config.yaml
n_head: 4
n_kv_head: 4
d_mlp: 704
rope_base: 10000.0
rope_fraction: 1.0
bias: "none"
parallel_block: false
beta2: 0.98
weight_decay: 0.062
final_lr_fraction: 0.0
batch_tokens: 65536
seq_len: 512
doc_mask: true
Each number is 50 + 15 x the weight over its row's rms, rounded and kept within 0 to 99. Layers, rows and columns count from 0. The size before them is the row's rms in percent of the matrix's.

# up: layer 8 MLP up, 704x256, rms 0.101, rows 325-328, columns 0-255
# down: layer 8 MLP down (transposed), 704x256, rms 0.0951, rows 325-328, columns 0-255
# gate: layer 8 MLP gate, 704x256, rms 0.0968, rows 326-329, columns 0-255
up325 103:53 55 47 37 33 53 49 59 74 30 53 64 60 34 62 60 60 66 61 52 31 47 70 62 70 62 74 33 12 42 59 38 64 51 45 61 44 71 73 54 43 62 76 19 27 39 57 59 39 84 58 37 47 49 51 61 72 52 23 38 31 53 57 57 60 42 75 83 60 61 45 55 68 27 21 55 74 31 50 48 48 20 51 50 20 20 38 57 59 24 63 27 57 65 34 61 33 36 42 54 41 60 63 73 61 32 36 46 68 57 65 40 59 48 53 58 53 59 53 44 75 42 50 75 45 49 39 50 89 73 24 27 73 47 45 61 42 54 59 61 52 64 41 58 55 40 77 40 52 35 18 21 54 32 72 44 44 16 26 46 44 54 56 56 48 73 65 52 56 49 65 58 59 50 44 79 80 31 37 30 63 41 36 23 60 46 89 52 65 55 31 31 63 38 49 19 48 53 35 58 70 54 65 37 48 58 45 20 46 51 57 34 45 47 54 29 30 51 23 43 49 52 32 59 62 58 40 55 71 51 53 45 27 51 53 50 46 38 57 31 66 31 44 19 47 52 62 47 48 47 80 43 50 30 52 50
down325 104:62 34 56 30 41 55 69 48 56 55 43 35 55 63 49 21 44 30 48 49 26 67 61 11 19 55 49 53 56 25 50 78 32 49 44 43 39 60 40 48 56 57 52 38 75 65 48 48 58 50 72 96 76 78 39 69 42 24 61 34 45 71 53 65 52 78 72 39 74 25 51 54 43 46 41 48 59 50 51 65 61 69 44 46 54 56 50 18 34 62 33 53 40 44 33 33 37 31 56 48 50 59 43 74 68 39 57 54 48 68 39 62 41 15 30 55 65 66 59 54 40 81 49 36 38 44 46 61 30 64 55 12 62 61 56 55 33 70 60 41 40 50 34 48 66 48 05 53 67 42 33 52 87 47 53 47 45 62 74 40 61 43 59 60 52 72 31 51 65 55 51 58 55 55 53 48 48 49 58 38 51 69 67 48 69 37 46 47 29 65 37 60 64 37 78 48 69 60 46 54 34 82 59 48 41 31 49 62 50 57 70 45 36 84 45 47 64 63 66 51 55 41 24 41 61 67 85 49 17 28 77 60 60 55 64 67 34 25 55 44 39 70 48 33 59 56 53 93 47 47 49 54 53 76 67 58
gate326 100:30 54 61 63 68 62 29 55 15 37 66 70 37 61 48 20 58 39 61 36 71 51 47 46 27 44 39 42 58 54 47 49 40 59 51 60 13 66 48 61 25 49 50 72 49 52 76 44 45 74 28 50 84 30 75 62 37 72 60 22 55 40 17 50 49 45 54 31 40 28 49 73 38 47 40 41 40 47 68 68 53 45 69 56 43 47 51 52 52 18 52 49 40 55 49 65 63 53 43 53 71 44 41 91 43 40 52 52 57 33 75 47 30 80 48 41 42 59 40 37 49 54 43 23 37 39 20 73 50 51 48 66 44 53 37 35 69 63 46 28 70 71 34 40 53 41 37 37 37 34 46 53 46 31 60 59 45 19 44 39 50 61 70 48 62 30 83 68 45 77 46 24 48 38 86 63 63 32 69 54 67 39 60 50 53 35 55 57 30 47 60 61 39 24 29 64 73 19 28 06 35 66 58 55 44 32 64 63 63 54 81 56 40 54 54 52 26 59 57 61 51 50 34 54 67 79 42 61 60 36 66 56 44 26 69 62 31 18 51 58 44 40 45 63 35 66 55 56 59 66 43 40 50 47 33 36
up326 098:21 59 51 54 48 41 61 55 52 50 56 67 21 58 37 62 70 40 43 28 54 38 27 25 38 65 50 74 62 51 52 56 66 58 37 40 76 66 37 70 77 57 54 09 58 40 26 47 69 49 65 47 58 45 64 56 58 37 60 85 57 56 55 34 59 43 41 40 53 46 33 50 32 39 57 59 41 73 60 42 36 65 63 46 49 78 65 41 53 80 50 71 44 50 24 48 57 70 53 38 34 32 46 57 67 43 68 61 61 45 34 62 52 49 48 40 82 40 23 62 66 59 39 34 78 43 54 60 78 17 72 54 43 61 67 65 42 55 38 36 56 40 56 67 61 45 76 66 81 42 84 26 35 61 48 46 67 48 73 66 40 76 57 67 59 64 76 39 49 68 47 49 49 48 52 55 51 67 29 34 41 64 51 49 49 68 57 74 33 62 42 54 42 93 26 40 74 68 75 33 05 55 42 40 56 39 58 42 51 71 62 56 51 66 76 55 56 71 33 46 61 74 70 58 46 47 51 53 55 82 78 55 37 52 44 78 38 54 34 67 48 41 42 45 32 50 68 33 52 40 55 70 28 34 66 55
down326 101:36 63 44 75 54 34 36 59 39 64 58 53 51 64 40 47 76 23 61 42 41 54 56 39 39 58 68 48 57 51 37 45 44 57 41 28 48 62 53 34 70 42 78 25 33 59 35 54 75 41 26 55 92 25 46 51 55 57 39 49 69 36 55 55 60 51 53 39 32 45 31 74 48 51 38 51 31 45 56 37 65 44 38 67 48 29 68 86 41 53 59 39 37 34 66 43 49 75 36 67 60 49 30 40 48 34 41 15 55 41 46 66 42 71 60 48 40 49 19 48 67 44 52 65 61 34 32 31 78 94 39 71 38 46 46 61 25 23 54 42 67 75 33 55 50 50 52 62 38 68 50 60 57 36 68 51 08 27 77 28 42 32 44 23 58 32 38 61 53 65 32 26 39 49 66 54 54 21 52 47 53 42 37 37 78 48 40 40 44 51 49 28 63 52 41 65 53 59 55 66 67 49 64 49 32 50 42 56 78 54 31 36 45 27 25 38 72 70 66 55 49 34 45 40 38 66 60 31 96 60 39 39 75 46 25 51 36 47 69 47 43 59 31 46 28 49 58 69 55 47 85 48 34 55 36 60
gate327 103:33 61 39 46 47 27 56 46 61 65 38 38 54 57 56 61 46 28 58 23 73 51 50 52 57 47 67 49 50 55 74 59 52 71 54 29 48 64 39 73 24 52 55 58 31 44 45 36 51 60 35 39 27 50 80 64 60 48 81 31 42 55 65 65 43 62 43 55 50 59 42 48 44 37 74 53 51 57 44 35 50 10 47 74 26 56 60 24 37 40 72 58 34 28 53 53 25 29 78 67 54 61 52 34 55 47 33 74 53 31 70 72 49 66 61 33 48 35 59 83 59 55 27 54 66 58 33 66 25 50 48 47 67 74 29 54 50 64 68 60 28 22 75 46 74 60 61 60 41 32 49 39 47 38 59 35 20 63 54 74 58 63 74 71 53 51 55 69 35 50 47 50 61 52 40 57 46 45 52 46 46 66 78 51 64 58 62 66 98 67 31 63 45 42 38 77 54 53 59 41 42 59 31 64 72 44 78 44 50 52 46 78 49 49 65 57 29 55 39 60 62 38 32 38 45 35 22 64 39 57 25 55 74 54 85 44 54 66 40 40 61 75 33 49 76 31 34 73 49 57 44 54 81 73 24 67
up327 102:50 60 36 24 37 05 56 39 21 56 40 46 46 50 38 58 52 56 42 50 46 44 41 60 39 26 43 78 20 27 60 29 58 55 60 60 34 35 35 75 43 29 62 36 61 43 30 50 40 62 31 46 53 53 52 63 65 50 45 56 38 43 59 62 50 29 53 53 78 33 39 47 46 36 31 50 49 38 57 38 31 31 45 63 73 50 46 53 65 32 60 76 59 48 42 44 53 68 62 35 49 16 72 45 45 58 54 63 40 44 74 55 34 75 49 34 39 52 70 55 74 40 40 42 58 94 46 71 27 54 70 22 24 53 45 44 27 47 57 23 41 50 44 48 58 65 63 51 75 28 35 51 51 44 64 63 72 32 37 53 37 97 58 60 34 28 32 42 47 58 53 39 44 40 52 04 58 47 65 61 51 47 56 46 50 55 25 52 26 32 63 70 40 65 28 70 60 33 31 53 53 32 57 59 85 66 65 59 55 36 60 42 24 77 68 37 57 45 49 51 51 60 47 46 48 69 53 70 67 50 46 51 36 77 32 49 55 43 53 68 38 64 47 34 20 55 71 06 38 53 54 69 45 67 68 59
down327 104:33 45 36 20 53 60 44 62 60 25 60 71 50 38 27 53 57 66 32 75 55 26 65 57 56 52 63 47 41 52 54 54 66 28 67 72 41 38 54 40 33 81 63 36 40 07 56 56 53 62 39 74 52 62 28 65 66 44 45 50 47 77 44 51 32 63 47 45 48 51 65 32 49 69 65 27 43 46 42 49 30 63 51 49 55 63 85 51 49 48 42 20 68 77 45 72 40 49 55 62 64 28 22 62 46 60 79 59 46 22 49 52 60 62 57 44 38 46 53 64 61 59 42 71 51 46 36 57 30 57 59 52 42 54 67 69 63 38 63 67 38 47 34 70 46 72 56 44 28 61 29 46 43 60 53 46 52 51 45 13 25 60 38 39 61 67 67 55 54 58 39 80 33 58 47 41 49 62 57 62 48 55 60 35 22 45 40 38 39 52 52 50 51 32 19 37 57 48 45 50 33 33 49 76 31 46 51 64 43 17 44 54 36 56 51 60 29 34 37 17 40 95 55 22 37 57 55 36 49 31 28 55 75 39 46 75 83 50 56 35 38 30 71 68 49 82 43 59 66 24 08 68 60 38 57 33
gate328 100:59 22 36 59 52 67 43 59 35 48 61 43 44 48 53 68 53 26 55 37 53 74 61 59 60 61 50 38 64 41 71 61 58 47 53 48 45 62 43 65 73 14 52 34 47 58 32 56 27 75 45 61 51 32 32 26 07 51 64 66 37 53 55 33 36 63 79 65 62 35 19 44 65 47 26 74 52 33 68 57 34 29 34 42 21 44 27 47 43 73 67 39 45 49 52 51 57 70 34 42 60 32 32 83 54 77 45 48 45 67 31 73 49 69 56 42 56 57 51 64 38 63 56 59 45 53 39 55 53 58 45 55 44 43 21 56 68 18 44 52 34 50 23 77 48 63 59 31 22 19 66 49 62 23 59 23 58 53 48 50 51 48 71 08 62 59 45 68 26 51 20 41 39 63 55 39 68 37 43 65 43 69 68 20 53 48 47 44 54 79 55 41 41 43 60 62 43 48 29 50 41 47 44 41 38 19 22 53 36 40 31 37 40 51 55 75 44 53 23 49 84 62 42 87 77 53 47 33 57 29 31 41 52 66 40 43 50 17 39 58 47 41 69 51 42 50 38 42 40 30 53 53 44 46 49 35
up328 103:46 51 48 42 50 68 05 46 53 67 35 49 68 32 44 64 44 58 28 50 42 63 51 44 67 59 80 53 57 43 76 57 42 15 36 28 44 33 46 46 23 52 32 32 81 17 51 63 68 52 24 36 57 50 57 24 37 62 58 42 50 34 58 33 40 47 54 34 61 60 72 65 53 65 41 51 56 56 23 45 24 35 64 51 55 51 53 24 66 54 62 53 65 37 39 60 69 51 49 51 45 44 40 40 41 52 80 32 57 64 77 34 52 22 51 59 50 59 62 59 35 44 48 22 73 37 52 72 54 45 75 26 32 27 35 48 12 53 32 39 56 75 49 63 73 67 39 32 27 60 55 40 43 23 49 55 43 63 54 53 63 58 10 33 51 63 64 45 56 54 28 54 60 48 68 66 45 51 44 46 47 44 76 14 61 54 36 36 63 74 40 63 54 66 55 56 56 60 44 58 95 51 63 50 32 74 56 49 52 50 35 12 67 34 37 56 62 46 60 46 56 13 45 53 47 44 61 49 47 51 63 50 49 53 70 60 42 41 27 58 69 69 48 54 53 50 45 53 44 85 60 84 71 38 16 54
down328 102:64 56 60 53 33 45 66 53 95 75 62 34 42 49 59 58 46 51 52 68 32 47 63 42 46 49 54 22 59 62 41 36 67 29 50 50 45 35 68 50 77 58 74 45 54 45 52 59 48 34 46 60 67 46 56 27 83 62 37 48 34 49 30 68 16 52 53 39 40 54 45 78 49 32 45 65 48 27 46 53 67 19 28 53 43 22 50 39 54 39 15 46 61 76 71 57 40 79 56 63 57 71 38 40 55 34 39 50 32 34 38 54 74 50 60 68 56 35 35 46 27 55 45 75 66 81 46 53 72 69 79 41 52 73 58 59 42 39 70 54 82 49 59 31 62 44 46 57 53 75 51 66 60 38 65 81 56 64 54 73 59 48 77 52 26 68 49 56 47 38 62 45 43 55 36 64 64 41 66 60 63 53 68 62 45 34 46 61 57 53 60 29 32 27 53 80 64 47 71 40 31 60 58 37 57 17 22 23 47 58 33 84 36 54 52 71 46 36 36 52 43 53 38 60 61 40 45 42 26 74 60 35 22 67 39 60 40 74 21 64 63 70 60 40 52 71 33 42 62 42 58 34 59 51 64 36
gate329 101:40 38 45 93 54 32 29 42 75 59 36 26 49 39 36 61 53 22 63 52 60 50 36 48 66 39 72 37 34 53 55 59 54 62 33 41 37 42 26 55 61 52 43 71 19 58 46 63 35 64 28 36 50 34 48 71 36 41 76 64 52 57 56 39 32 54 31 69 58 15 54 80 28 36 69 60 46 48 68 53 43 61 38 77 49 42 67 46 43 35 35 74 47 66 38 38 66 51 46 56 54 49 26 39 43 35 52 42 64 67 37 41 33 61 56 40 40 49 29 66 63 87 51 64 33 50 34 68 66 46 51 52 43 38 26 61 51 47 77 61 67 65 25 68 54 76 25 22 41 47 59 46 06 23 74 34 48 59 68 58 25 54 57 47 32 60 71 81 50 42 43 33 48 59 53 82 19 50 42 57 10 47 55 44 65 60 42 63 34 32 55 63 45 62 38 66 51 80 46 56 46 39 64 58 66 30 59 46 58 52 44 37 68 55 51 72 44 65 38 48 49 40 51 75 50 80 29 40 52 69 47 32 57 42 45 36 66 50 72 21 57 45 60 70 44 70 45 40 45 41 72 56 60 22 30 49